Part of a small language model's weights: tied embeddings.
Each number is 500 + 50 x the weight over the matrix's rms, rounded and kept within 0 to 999. Layers, rows and columns count from 0. Numbers have three digits each.

# up: layer 8 MLP up, 1024x256, rms 0.0977, rows 343-360, columns 0-255
# down: layer 8 MLP down (transposed), 1024x256, rms 0.0924, rows 343-360, columns 0-255
# gate: layer 8 MLP gate, 1024x256, rms 0.0953, rows 344-361, columns 0-255
up343:401595443533528544437508536501513513498484510492424508429505505448468470550429517518433499585619514491479515530464567477507461425586498594482534478558427583548484518546511525449555500460520477473453489493455548504534425469542537424486523402520546484418541460559512554451481440468491447491580524456484432472454568522512473539482484534476462460498558461487381507460520562415526532470546475517550419529464473461459400481481622500523543549445421511519504599621512593538530571571497536465501432525504421527519544571543607536479488410460477462455494527368483467457555494538476471535429414538525566534486509494468474540512496547455492554474484511549510512493518615450480473405531538441477493522535525577507543503476491558425494525468533543511547509342424492538539548489528532
down343:512528538502478521472465519528519484528537528499548463382530508513453557554581432505498519507571562472484592493501509473446409465532472503485515491382459496519420544460456490620487574502453486531491527537471548465318449487404540592462589468448582506438508539539493509495519500516457490425548582526612473402458567539522436474529534470522480431459594443422400498563446486548527475507526427439552432515452445537500518447461535392560535510539508490458419519510512677554555557475534587537498506517559531487582490464509456457437520443430563523431485559449551544524548499475441521462468504510455591420516439511501536535498465572533508477484532523509483560521539513549461511490517563513538587539445473442497485485482529452539505439442596356447418486437521598456494455566446512
gate344:450592479518546579548463531691526394531466448454601471470373547539511472466365445501501485434603526431526383564497470587441480482454536461408582545449500473480443497436555448589506497406448506557490555445490508402484450517426579447504528439589524434521586488506512448532501536470469679481511515464552528411447527566437515461447409486495430419533537558492515467439472477457496468550498507578535492534518562470408569461522512567501435408558480508511492461519452483526466559488546513553539450508480541494482500504446588549477452479509596525501525423447490508471523584471450468534504454476419551518537517469455520482540549562435549542529513488475545431438646538526577529466523472474472526497495520482543494477516480413547484481525478480449594493468483503516656473611486478
up344:566466555488506430485521498378445502515620531569419550406535423480468592487529568473556510497418514493454520487577548497440555539472544444583480468564449505415497462546433498447505553478458546408516475602472498543493580513455464583514454542451441503418492487613455513494520471542439498512464534519522529555506462474528545505513542517552547529543603544469510462503495443535512521567489435385491552473481430501601500432485465408559589485503526460472531427549572568499487453452505457600436517491499538502562466493512510449535631548528547440384542542467507524526534498469523445545424536530578515519584572522535408459412520521553419504551539507496453506534478527438450467446485518491359530436476492540445516492477506406433457470555523607414505515517536470392450557455462495
down344:467544591588513451516541587587425456518510461485537524498536493596531499571518403478487481572593556525495482504528402504544486499461466447546438429446482509466474552569535460588485441479483450578416524523483627492509486508474575489517460501462440558539492505463485523420564403586518483464487484555453482507509415515604543456434548580476611462575502512529448583492548478508468450409482446417449508602523442462496544511450459548474488500471511466517538537543523511463467460424504496432427444547631469525470510565579498483528452465487444508414516568507504472446604499503605505489483414589543487465516460454495490566462522473462449491485512520493526408597460496476495434448538482503415469551462521486547528409590417404464535501525533589637570576414477453491465488422507501
gate345:514540474494471538570368561471458548514519433548511579539549472611517458371529565534611626584534523510592509435500446469591521532375529512466536440408514486485485476423418622550510332499545647461504551425508514444456524591475504518550510489480519557501553526551475497464463485458432499518477549425525472476546489463430488427472511583483527429377510437409428549498437546462578534395509507420560466531491508447511497548552552545528562514463469456566487586476530500529477431466512538481546401566576493524509561537469498496522539459494523511608390435589470488430677481508552515563499493480545471482542524479470463498436574518486438498487542528516491394520487486462520569469609414431446462430612430503493557429467468450459516579473527513495508492518559448426578556543413472
up345:491536432594464572542523529493539560470547393499495504652605467543467434436516576526604458630594439466474540463426449498576532461442444536443478499425486423534564457616540564536514451465562539455470513474487466507482512534478502539531453516507441456471462450489528562513441417499493477576463564530440543483509569468557496495423417560529495455506453478533485508471460418504649588379536575466530447493487484471517501481575555496552499601477487461549500500434531478510525440594427588518573422609418446511532527497585552488423549475581556621495435473430456514429623509432603435442526409551562448478419563453492453569487616526572479546410531472462568480483459492521461476492446435470497501455459531495481528486442533560521486511491498584463483467545426419493456510463423490
down345:568497408555534461438473453587535538484445481610510408437444432573436467457490599495523472503533515549538494485490514418427610414434472531397531480509522535544545479489541436485496455475544555435513502540442442526413472533551550495499480504359491531472572481447498486446501521469534446516465586495456482579512539550567545473520349582491486509487543478529498492558407406448626494440471546474521601506490625509419445485484530438557437455599531576550529510573510460524542515475521543539567412551438520474448546476536557356463446504480536567482504449495432539567490472533519505563503458437564496548515495439625512513468578548550470399477519500458601496499410593518416542464440529577545471486600530527506494484469525500464486500452425570411471459514484510543440472467524595
gate346:449514522551499481516451450576551528513556498464515501420397460530457515596458453609563499571560538479494453410448485482502571498539483502592554503559560560465446476401524485539465472532467516540495468494486487498496519487535435459592441476503504496448469497445529504543420471513497442521501578551617518447495417558509554453448453539509514437499527433462488621525501439424539529498468507559525565440477557483548480628559456576627509426436497459515450503562500495403406423488487536510491456573542511482442521541411507533411498487490504454514503477539490428546588572555389416492488480501481615495479480538468475480512554475499499498527525566489420493496552530480440598523462543472546490516436509523526568407450505450594428376448503570578481525523479496494506428545477557
up346:479501495517536547532492532493542459488434549513527449490495520456484434464437594402465611460532502478500489518451551486484505489551451476507471552414500521520487594472491419525556458504503517452415478449423559454482476528476547508572510486536455423498498488473519492476511454482499472527527472500469413528514515491468432486500545638565456512524509521480451505429592497494459519549497464557494492563480590547491550507451565533505435483549512470543587539474459463539556535518473482471463518491575520564509471458428552440438511567503500505525448471455514423503520563529455555547511538475486450447535461494499505541539468465393514548551587497493547536544453547459461547464535512409541487461493433545570576465524474527487445564464473451506381559472513508446521564453583523
down346:432457504481440468520564492436513460510445506519580487597476580513514448492542454565526575508460482523549540416530501486515394530522496503410442526481485577484580530581481513407390487436445554486502496505556517446416493529538528523481519496570537529441490553554493474535485482557526570526565506422636499526603530552472481472452471522579550426486527437484537497533494504486432524518460554482510523570553519431533443458487478522525528544520452502471510514510444437510407500486495532459436510522456485507473554540500512562557436506520589528473533484564440474529478494565493435536529421471474432501511459443436440429486530600478480452443460407554525512414454466546405514555513489511458519521525476481438480585564492561471533425497478480523456452521500527510550474503548572
gate347:455511514498396629560419496498451464479468558428483572422516534544448483450428492550525465478572516430614610533518426548458495519534459474479432434473538491481585482483494458510466502493492504510499567447565534470490509530491426456523501482494438465489515544510433512516465476425476545456505519451522481521616520519584500484520435473462529565432443456511455574495441593514483504556509615507493503609475505527580569552546486531538442444556577473438549511458496571408460405478613524504607514478452443446469459490474491552540582449523485543613457485583502576368491528549498525532518544558432490548416407443471479475466472598537479469604417435556431561502477497466492467541439492522500518477614486573542482530455509417501489431551612522500461516503536516527556463456421571
up347:460523550493568505445534461478520508392486450533495489555469536484532452546617472505497483508508526522428400439525448475463443480589487555484551550477378552519488619510543388531492458527538555478480470555486505468534568487526463491538524546506536542466546529489570547473477517440547564541560496495431521465418526456511531472506533571503411458529528574455542474527504474536525546471557476502549529562471571499424514524451585564499535515463470513573456536508543457591536566504499451478535467504516482510576586480469517454455471405465489434478542454531516461521481470416545401523548497489568417481475495477473473555479524482517496561440599460490506491418492413526475555482515477556488444483516481435467541437493502529469429577493424583513563442461370562483469410498540543
down347:396478531443627474572456515482466460465474468479382643451482534504546531539361459582475440453510427489464487512506517531460497517560544542498539575477491483562460506500515451530555518568478540582460548438497500479449474476486503486472510494513381539464501493452408550580481526434461500512442514496491577504543439496479499499487516538451456549497452464431515506564498538536417486403621472494552465487534467530558574465528460498511595526564513498509544557476529424537583558467454531488450431487524493513554555563491530512589482479474516535533462452514446517475458461485465530490520589531538566543551500508435451490548589571469413481502435455393501551506543448534444566482485510528584536432515482484467523506570426594527568578480529487481523393511441547474477540529477511
gate348:558480533487534467459468408588509549440576518569424558500512547450456508454466542518438577482519624403481417538529422511472457496384569501576443556458557539424485545448443564526539527510454548491528498414533464498454563522506575532420616523452493533497503507496498491505550647554556502481439498399517551549480461547575493458599593605469540495458476574431542471537530495529425595504484527507541569490478543444514495539487432523631626455602529458435517535514454452575561422449532489497442562474502509415519492551464449499520421465509468506517419462576501451547481502570531535547494447441483525448495506449460544484488417508406410455461487508440500431492422515483576589479523437505426472409556472509499411461507545431572543526479444447444454469541502523508564461521455468
up348:529444434448563493476541513485477460525456581490583581441519638538520494534570511480444506488603492521456391550513497470490451443401470573453505475504609430454480476507517543499572422576464558561448483430439451554536510483556534486498486456472477441527453477463443564463481498517484469496504479482563615513510532486583628491508583519548528534571506460454573515518487564526419544438497519491557583450563526426528443501415491473554505507572399486570462509520477403524533543439533567543484522516370590535443493521524506482560455537499541479529518514494465473583510530504534469498559553535477473410499483593333479454451443468429469535541484450487506494446457475385491510501544469609490469472464476521463474371527509467511446555523500478471482471519509501582524554494582573
down348:547451429532462508435558502560393522542573489556540435498492438461495507491500545474406488549463578496457438456529428519447541514531418530485572461466561557439479466542486519471586499508449540410467488556440467652571510414519462509481534529579483522571539460547460557494557492405447473493552455485565356434439505529472500405522385508497499516527557518468558456489492497499432459467548486515662484503489513491544426479477523559482579512520518590454595452450572451491510485551542523496474418494446449527492497501480518473561450506495483490464490578482590506443492477526636471545435508497492494493428504506446445504615477488485585503465527505575387495496520449518435480494553485540546540506567670457559526444517568545495408490594497534435508494559522522490448564536422526
gate349:451416552469525477556509529499459582497524526572452535507490499577579453457573428544574477623474532437502541621583437504483545429544541508498476473532523509471527438520488483542454519518460538431537541489489554481461449503507508547476469442556441510547554497553464520605472523521544568427492458581491481488463488456509605497561460516494527512477500469490422586495508537511502501549475489574485451399429466521525505517450464406608493528405437423467542561472584470525549469508515552467494491477399484462556498522494515614475482472534506521561465528563474491401444520445430495495503464461444649558559516509483521509566518541531426578508575530487396487518543481437404542453522596505483603570464476493546423460523423506459536493528415587538579457428455503481554569519567485
up349:484452550455520509479528533486495600430498504450456529540490487569560498470600366585530524478557483508513462432509451487507504478496542557457574440542490542458524448536457423513471477517534499423545518485508451535483539392519497475437541522534474583586540535458614396478462501467559550440503498549408461486409492474477520485458530454528514463521519538488425600446483445583499511501477501509554429426605485496576518509414513510419507530506531575497452402584451482422499439519562530535434558492406516487515538458415544423534475465550460521493492489574497463538531519445523471615485546544488462497441610504499491467490460624557503483499476445557446489509393518497458444434476443489465526511567539645547547455547618521431516500522491553442498639493497524424366504494596551
down349:500489485467524474536587481556549473381465499498585584509455534523526564427464540523509504470459531539482504476548507495530445492486499454501461496508516430539416539440524429535474568492439489494482514560452477550318472549477499492506406469467451495387483415521517510420506517452426506585504565468515559488564347503494503473655551499581550550527536565514535489641464491574454526547556443485523561465447509484477501526475501557448482519581502488535534560564418478464521545450421490473516429446443508582534547482399442493610527447482494471552450515500491492409523478499497493577500511571470511492491438531435463505488475471470484442441493583465481561558569589523494566416562602563352502557527452495483513501550476570491565515511554531486491460362523464564506623486414431
gate350:484420470425499553491440442544546457487502501550454525531534467543450465526488568525571462469531399460438499511517448549407588494572507478562597541490394476521530491489577583507507510564537541453496432452542608555498477491512532453437446482558597535511386417494431511452453470560524520405481538557576513462483477486538488476477499521436366585460457456576516407556498540518497541510474514543512520475512523459516469448530416615575454523494490410509444468557471481503515476395442547505485536529490502561467546458465481453427401554542524464531455528481364513501520698545530495444406507531555528432590365516431553516504488491453517599591565446420488594508566506600501535501457446460530489461473502545572422472490556538495464481485496529523507433567467447565458438521549541
up350:470531499548585390456495475446571607485535447501467511454551478458528499499492449589435545489455579463525503468541521471561517484521543446467530485512607537487452513534483489576491458470404460478509521460489467561479476488599533523500417468462437395487496554498610386560503593506517357598577523502453380503451467517533442567403486518531534523483452417422565473530558449470456398527587525466402419529412441519582544567553586435582508458490368453554545532478626486443454543485509539512520547590510474395479470588498519494582508492514555470439450463494515514519510451544495505497549521489466506519514568517486452524494457534520547537411535505518444491607506596526504583583597493540479439562523485444440493523435503416515517498513497477519425519437483478505476558510438542
down350:530453481537432550412416523475466535488481533493519556484550424497489560531480517510512463406436538508483589434462507490596493445514422541474533501438521560520550480470520507581460491487503511465503466383445509503388488545436432479425466529518495513480526560585489508434454463560559499531532517445463588547538571553497409450515486586513651460459538464462466457486521440525425533576574496520495427530471513480504446586579541561513622506510556498471562494514475466502573477460607593560476462546536484418471388593460449574564463476514588461498527418559505538487488570545494461565565507401503505572432489573460503567513548551347437537452509513500472455519522552527482542525506442404535460422391546523551456476500445502524552506574473501512458454491482528557447461468470450
gate351:383537511489508506480529485469492490503491358555470461465474419473497444443479424445503470467508519453566448423494447466507521435501596468493467545455479461485539461442558541561388481488539489548527648529561605480427496581502412506593553475608498435557486463488514484446451486502438496520551611538492503575544410544471506483450537566561520581459551547444476435498492398509515436504490440534502492589537531505479483482503557450562420492618537434495524498566428484517507539530483413435473489526416449452356583517498565572536527467562588506509582536469536563431525534520576536441502484486458544434539472483454529476488471558530508511550560519503474516484497468461467552516550415514525480450571417479415519532549452423538519532571599556472489477490508497512580551440452483
up351:500560448593359513434579479559536409570464486426487540404469522485634576474466473505506573453486615489512383460466473602439497570503570422503582447489489407499517504455496528460490447468448530541490563490491528545514492545489499435533479538541467521563500453444533565449408506481518501461399480526415527449512421573523519474498514538546486467425499498428545510509533591559422515433495451547519505555547475532440483532443559538465465514625491469438460474356447454507532503382502481525538428484466464475410428439486617489570564536487524567519535488563592534495527416464590447524440546502454550506472488401574403564527500552497495520489458560518481540449462487483513464509538433408507549439581450519485537479550413431458618534561507449534538525518549562499519526493519499
down351:498516542489506464422545603555480561480519568533458525422541508465435488587476517587516469435534422553533486511520499513453523453463469545592433472548474471611405444459533354493482587450592413442477525522490497527588532464480484494608442458522493492564528560453536507430513539482480440455477503534524529497525467585450392523535546487478507506542488485478585459447536496474494506540528549486496433515514401594476484483510460515448483577542516481475477457475488521553545524474484491572448551542517481485392482478417527494434540486502414482461583517505500505462570479441576509525536550502485441470533510505614437556456480509509538564470445529442633460588449483504504436411517528488409509474502504541546544480384448467467529455514536413602474449467443521501510555521492529
gate352:462488506530579445476465443619467524569557492410428573482416462490433498458409469463514510463472470351485430485566456484570512535470464525574588435388582505554545480486572591505452524463498543452518558457508479541397496529492450564436492525553543441588555491519380461520519573504537527555464518426562465467570454483542510494534486617518438535495490554459563504421597509528381388451544481519581577525444434464568504556543522536485475432475425497565503544546460453404490489571640449448484447469480503498500522507489517495552462455444513507447491539427502516514571535519421524537550534531496539524449557544390463520454557475402435462623498566535461470479508555547463572517440423517463473567540452529541500637562594367544488431491505453520520481509496528474540497541527502
up352:494522494475461546546587490494472514396493455494601509486497557503524443423549569589475543523470567524493579483536470532450418491584493567320372481529482504504419484553451436441570454506550542506491482563572564457512540515522448460558575492497413500434534541442590433407459496515434528428498477511416520493471613417456515526526473501531521431404484453489621517527346514572539468498554567518475527445568576534403591466463554574492523482544557535496479469517459442480509467436431452535569477434533474473560583503475590459496581512556471552533464500508548496556514435397508555405531477542567445502476485480483527386470423577629509508542385511441487583464518433566581437472394651462591444463511472554430509460485511562445444506580520443499547437473515491573514453499533537
down352:564490533521464439450526527425412523414510404479613589515535550530429500437484524594558570455521485506537509579537487511484460428533545545498484466424443508585529548470396503442455545568609493506465506430557496427539583544500546411461514450493521495565474482532514472451422462480456553517456549483463572470461526471534443537543468597558479455447504481471457526449447514585457530484521508519593491486476429538507492528459575480557505473514452519479486454490431554590440497477575518440495442512484524491487437480463605455455523483563481537539383469520485548465518569492495494429516548519386443476620396450563549469486450562445466519560465475494477598369517448560514498457497472459543409497463536667471488412486545474557478491495530539510549500491471458622536549471494489
gate353:543515422430421626563434534473467460411411509441516552366507480518560597492366521463513458488475486521638534541544527592608564575381447509429563355414535415469587419474515530572530485438520602569472474520624468527458403465487482542452489472481475485444511370573494600515527512553433545498590419446525462492481541464423492542540482446513467513462466471439526549514398575517498526528485538492551545536533507469471482578442474506436483438461536438546550526484462558454562474471509473512533544537567492439538507556503521575519465570551547614548492477450436541458543521498501499511532463586510471463412503492504541389401479489516509555592507604483480476460453484512572559508487557502496449487462525460522480354459513541513526411517477466493488512561524512489536450580552511
up353:582530438476470535531530477519536552485411413560369563464507515490499486478526463475449437482465461413529494432512491567498543521552580529502547472466545410476509521594380484514599555555484457469467474561520460528490479490525481461526448502438503595435492513437550525361458433562476509492544510533475496464492504509472397473496616534460522514447436440581596542525473411534560515423508463452506437555481575515443550493533517501508448563441436523539574456501552404463550495558492508537516477507506482485618609490514446451540438537507566414520424560546512459463512512445599439467489535500532469440467601467485570483397576577524568592503547529488483509475506501537478522492480485484483465481534495426493462447426613502493556571595504495512495517496487486461563419540499541
down353:502514485502491557445438515554465501476491527477426469520462490560515499427565501559487562475546493465538440485518442522520449460572442519523609495517585463543543462421367431477488518517537427532500540499429683445421520504418572514585504486503497504427469457555468470625532458556411432454474478486462533516533459570498487469516573592473484539488502459490446458431454540548477490546447451464444478492517515485532446533507505449447521608457434396574638501553520440635459476484453490505446493503447521550544539518450463482453448478481493530486520566482523480485543550585487510436467491519501438452556468543463522469382580529492512559547481564599473529617507509438500479473551412573455469589580531468521445604513504543498533515411443469495532404487528463490453574489491523
gate354:523579452529453587528417580556533472472515577530571461543429504599470467423424491518542581513579406542546502520513494573575458401515510559483435518471483559501437447551413486589560433502485548551437498428515595421478420446411534466553390431458485528464516440455472514457453471542501510529544488429515588586507516452522502449567536455488478474510483540434490461459518482508505561467504476504572594520475518434493375561450510486443502452490491461477510502498433597511459499495498518567515597566479536468496488535588448534478514447498532564456502408441464472599473500503496495568482446491537501471463500416458508513553464548538424467484471555470512510458567514423478573480483535503549515522515428476564466466507495491521567539503541496519523435458405555537617490419563575
up354:511459542477500586576512517585404370450510542450534438453572541538519395469453481547444521441453565489517454543524489550512513503462496535519450539503543521469362571522471454451549478550508482487475525464426456588518547423370486513426481431530615565559557459482507423526595482453494486488565470447578570512456580642494493543559580499528587448463465439452497458468551507515431512502463454537556510534478521472484434441504499486451410477486512537472515469579447475468518495449494507557566543521422449485495477579561613522501494493546558498520488450514549531514471489496525519604561469442437401527511520524497470490456508486445528487516383481468479541476564576492440602560550405454447488445534520484499429476539590469475495500531569445526543498604453574488501456529522460
down354:558437494506511481561443399591479571466439521571567446493476454524468393530485514408520524498437510473459515508447449529461518624532452433480485556565525550450477467472532471508503541554497449514484608439441499549555451514513551574409462427500467529552557455487445473520559546482530532481513458505534480502487467619448431480578519458483439580513498551549533541455501519496432421581403504590484428480523530519445596541528561436422497498464494451442461503520530490472470514427521531470537458615466441480490469564467513526466481461447541548453535552504443502482577542543387505473451509561515433495572544496522604463414516498508572559490470513511519566487482568497507540533528455483627545489510515503582520451507435523453390479436490449423576569464488431475509590588508436
gate355:509476475603446464499471538521429497446618443442508469527375510485587529561501549540536536577499523327476494487564514618571558536508575507534584528526451500439525499513500402511453418532469578545446394423475573461443571538548542472459463500479484527579414409491514529523534372594572531485453485538500535511575515455565450440470535613387526578475483466528467514529527529486440487437458481522557529546510476429511489540521603564504543527475578499448486468447470561547439517464505530512468473485512511477465579401459541394539481478498530541484518389501472449381500465502560464466532569437481467610560569479464484519562516481478472624450496539499511505469478451460420506490449369468502451431571491535484531529570441501463436498517498506492525434503521516564518493510475501
up355:581604537485434550509571471489508531434475502476541493476522561468543549484436545459463480474587491502506553526504453541450480479535531480464527396451520508444486550535427427517591440422526495484395465463491480415522538445446452464585574434531592483536539494432554552510513447530476532456558417441421540506530525468497480498484562416548505545470506531589471405518471529401530564474542443359497518451548536501500490482512449500477583473454552507531550487551480422572476502483480487427474492421544511494497433493490498508501528597507448571507491504523526529499414508493606546481485639581418488456551511439459594483504516554562514507515423447472486602448450518499497477448559532476469486530519547498409486479521523481448500584461573524447466531532571487576451440484484472
down355:456514542507492551514497575448520495461449475540503475434524489487506481440475462511561493491557436541527481475496437550488440437533386444611448410590527475459501570438496364557474526468564493590563537422542517396463547488494536519481532487430426461443492481405447489475503430519433537467567398539497532443504566445496461494582501447556502640527536526545530615515454510482469526517453325472528484511457452547510481562441489516517537450510548575515578484445478544580469431496572470471487504486457613516568526391463537542451476531558494568459529485525544490516511436527542487456493481478572595435510559471516461555511446478453541514520506507548472587478478544545403469557546479554522519475624472467386459493570469487478493578482520489573511507551582560492537484472460505
gate356:487484559494539531502498574466449496488566416545554490464474512522514437466469485546475493456474506436475424536557400509488517459559526500497494486483492556393424569569520497434489527424478574410507472498512608519509495507446438571508472427492529480465524515483494509573585424505554569536459497538565614478501538427540451450620559545521527578531584430517442495468463530519453526499465476522438594516548544485573488511482475524523505528452532491527476408461539470563409515392533503387445461444467557549464476536488485577517596475469493517553518457496447410509586544552507424485579526532438590514428438587482604541542424392388524443506402485552564414526519472480423492556528486552512575460544498414471432534571509483491462515533490577450448473464496538504491492598540473
up356:505431588547521488424447530511525555487590508441444516481476499489451432491511492489469580471502519525474395473600461511546449397512467525514534484487473524504510516454505494466543477448579517476497567431494480592502504547503572472539459531536489407571462514562473592535482531484546569456518466436523468480504463505399424486527569571466480509433556477526446489386430514473489588495561424548516566515516516437506450434488512538458443481491503585514522517551501475494475523515445568445479632538460519503520578498494470531424485473483449435553538506472412465471552431523577498538569502506472412390551444462543493528515508469524515531504541562372505410411507543533561478488454537519441510503432470491451577564565415473479545518566575512497437527536482503502503517573547474
down356:459478509481434545570451428423518457531502505467522514470534558501489504560495485403572445551512475575540434455469487495457505476435555516451500432490479490578431532470509482500509479545436415543512509501512490516619438471532496481496424569497525475494424478572529492478446520513497525489581447477508512506535428578524441426587481545502611472510525536568526563460540446589485513543435520432535478478499405522470476546424535522406503480530508471513526524418522464576479425464527651499432539504471419523453445587489447523514507537499465462558487487447508461494529515555423538488350515489626453516592535543530524437523453443429617486508452598452573517501468487538500574531514539503471527467500584474436506377590528531456556547511606479473477454479559522513506517553457476
gate357:577516575468587508472450455477510525615471456518519560564464415524618473495465527463471542520555443487522478484577495493540493494508558552575503484476374551511479453474435503628532441586472503529556471496493527539490522558479469519482493528485517476505454506507391511489447448469530507553500496522532465446586406522582423401517501571520448533491531495527524436418565518532495561488514491648421507481383492472530531601424530562408437409494452513417505421478483474476498468481548412484452403484560501480498489550465525573480565594557475525514455450524458493505472521551405471495566567524526496466494502487454482498564502437460467527474579431554475459518430479503560506472538473453494499518489451474525440498553495442451536538604513557546418481503486456528550467528570508
up357:552518474488535530470504457485540521481416474556474533480430490524594550466580476490447605442501501486520575575542535497506420514541546566508576441474390497497527534437571575433484433590458549544443487529492509520505558471570429502508469522536556519536494485404506538466505495466447478507547476443456493440483455492511512449487400572573539510391499512647435502467449494461523490522492524519570541541429423424469438533371493507460469483586459484433514490500507532493533506520498478397477467529587439512502491485409500600532524528555485450646504569520568559508435456503435514495554525516492476526550475494441476491491487503501481458478537565508544466500500467519549565511509529435581584549447480487451486434433566410518433545552491543516483502453505497481517506537508411
down357:463519452492487547485550478439493539537472469489590488417502573564505497523453512478496463526503523427463538592546501498459573500510435464522487530458536520498432504529427532490556470478466469485554524506497411500672471456447480508535521508518482565503444475535590541445452489506517542507560537543558415475472481506457478525456530572517527481461480442594488495483407445474507573466487477504560500472517560447439484489475547491447446472424479513494582481494492479483580518528497450439552520471518501557496463563471513428516528486416446486603549513368504442487435522475466524468494504698459520527485454522505529504459543459573545450442478479612654487509569502508537522540516539488503493514517444478492476478503523418498637535481529422443497517487449474521532534513437519
gate358:528444517429569475548474536495511457531628467489578506530449515465498597521478562533587608509471502449536499387523443514604535439535437423529459502515498538497538548479488448480443421460523539484603539460432555494438462552420463516582540503531437451479507531442488479590559496448458498561498472559496535450495546592524491468482504478581479439478427463476487466428484433454497496452502499553542503574500487473512498548511533485494622363465499467561445460533513447585528445486558519577419467508457474513427449499424452612483563508581549487530507411565545501492604632516500517485530524473621496569565573548379452475462576488456494493526514482489465453551544499498539568501468456410491454503491455479439507501479472442537537386507473540416540476511526548590391475644549497
up358:504464495546510483589513511484472503493478509480482437545574482470502460572447531583399549568486595465558506493642510416506457453475468573575514480524526508427516493517499502486418442512461458509482487539529481503523559438510587466482434507425543506513521469593478453472526466473551526554491473542477471448452569402512516538509471458544477440482491522465558515437460518494456468509516597524488436494578445590561586491616583476488554490413454636459505454436525524432439563541475524492499523614355498427635603501476510539445484496483489518534429579503501413478488478520463461517520503478532520519514619480463482477480540558470405388550449506428537423454553424517509528465555465524509519488452516444557525481576468542414490597468574549522497484513510467445549580499497450
down358:593522478601534486527574607487506494491584550445476544456499473466502586373488444472555472462641471432384560549500519534502474513465530451550398434538572588475488503503510520453381506454471477510484446609469479535516564514547489488525526481517487573509474501493570489550518485491471365561467438513491440607510478485489444465491528561551449531528509503523444459498524542459546442510437529573598596521413479431519519566489457517609559407467429513579458611547564499370474513587479522477472523484463451514393473376486590470528562542499525506390614416496532544519548529527483481481470529463516401474495501476435483539410510516492569454513506548493409490436507471536540437552486566477485477557485471454596438526432495495436491579452500426513523487514459515529462473439480477
gate359:444581484506452455490456463605490511467545532514526524431422412478559452474458475409515516511511586455396505580445467535549577390615498565497467399462429468557451555425478525470472488520544464475537574506524487493465499471561488510539490472599521493541455449515459574506541549494488522529577532556474451432436448518506471571518444604543577534514512420558468510420361506539506602522416415569491508568503455490459469537576555523509456538518496426449438573451561526559529489489534478508540457528501527492483546430495466494468611550528384607545525445405473557454564484436538467490561496508410484486479456452492463489527471520507522585411532413533467455493414434543499493485484405478518517487464515536487448513507499498532509535578547522518576469514435503522547439549505574
up359:552510521457619486509489518456481620492476513514500543578462476522543436533512417412452482443466453445547498520467536508536532503472508508562556506511489524550573494490484497469436467481543517487434489546417518452503434526564524520506492551542499540483417492494433550541471490569464533557517508507529570516466525498532551522507540499520594558458467476555473532519578429534547550471522378530592471444529449511367525497434533496461425544466523512455485448532490503469564522497534552499415563541499591610502492477486438406518476456436561488456472514565492553510427486339511442550560499482474521494563485498504493509447510566472557586474506481450533516516555535452461503406465470535511484552517496511476507488488503507401433580492483521502465542445435483591505426506558480
down359:537550450541487489527468475401497550459549499536547509551488484522539443538499554479476524450427499437469533557544568366508629574392484392527474502515506496466494578402546548549605472476576507501550475470486483457486479467526506513545537564452557536419554544443578427582441501546533512517500516474499469574567498521489568514454496513467497466487498507509524344579544466468505515495416543564428416487427603455471440540495515550532594445458455503516499463422549463523577502393580446521493538475414463439487503544573511442462553473577473576411501491560511498472403521510512451517559455437565401504467569543545480429454515518522537482471484483535473504512516393473481544536446519535488439454565453539486513521525452470585510564510470460521468545536431492487441498545497500
gate360:466598479431424540560467457483571535429525429482556479434498495566547613628461479411543485531546487504410537451515499484506528570435588465474406548370452559560492524485453479497503476480461535545521557503597537493453506606419428418557594460462505494496578359418517504527451501532475528543531477488491601532491488475464440516552572546433502515437482518410500537535508412520445496501531541442524532526523512448501518551467477507420485408546610461489524634537457500534489528479491443498476505473484589558486541507553533425504550487434556526495545498465494525496542548482525584568539469431484557512430408416528567509470470514439495557423509489422506584592423539499504457411553520488509477510471440496446534533555451408478572435474488594493498490523509496596459453511585462
up360:514540464479468512459578441495590583431592529462467414484444495490437491442462558552486425589534540447504569508476561477544422515444529493599527432462476449587428402482483487533439539542506544478526600466511474425444490511492431540485515488494537549456423562516425440464429508553389587470425541475440428473423461526582538551494516508522459594520533523495531468509503548514543507566555483453517449576471493501509556437599484432582536463504511488520467432502576492501468519492535538502454462429449457580458605420432393485452583490514565464438485589461408538415463604481478522632461536471568518487473553464496571568521533493473564565515546509518532539568471481555507504597477531547450484619478517432473477521533553466588563485432427517408454459382514494484464440520479475
down360:410634543537531384569510475553472546448537586532544525519549547520504593477453505450417404496573494419499461570480501480544526432484373497509490484447459401542450570407459512504439576439514530411541456458439560524564555482468528524509562393479507605611453522536508546440476509463537486450549460461584604522436520508491546520453547455437500517474521518504456488512555493470473410566593582489492523481433440490598548451415506538470574573522520434509457559476503479510490551425563483506417445535538576496608416448429436515461514468510467509545592451538599453543440518536507484486455487563543555519439511509474486451466511504596578360486549443502485559463532494411513557506486438531503487468517487459562439428418462430593578476507562523451527545444461563510478562483428554
gate361:549524565463480548486467477530468501493563464487494561568482523532464551472446575471448480467455507412496466407506436581558447442550561594526571503507454540488461529580637505565499499594577533454483471573493588524447395513415455532459524485496525389580451422426515530438536515499466493449465556512556556468533558482532434425508507555512516521454385402451562532496521473589546530471470420499431473449537458461560530580556608534535512514494377446477490476536515479536472498463434565546561512530453502497440564500441509447594507508569452495580545441564506572437549553570488476513474486482412429560511511427363498502584437466389479406525400397469485507496512528508482597538437528501494493534610481512469451515474525550478502441632509446481515543593479508573503398454528585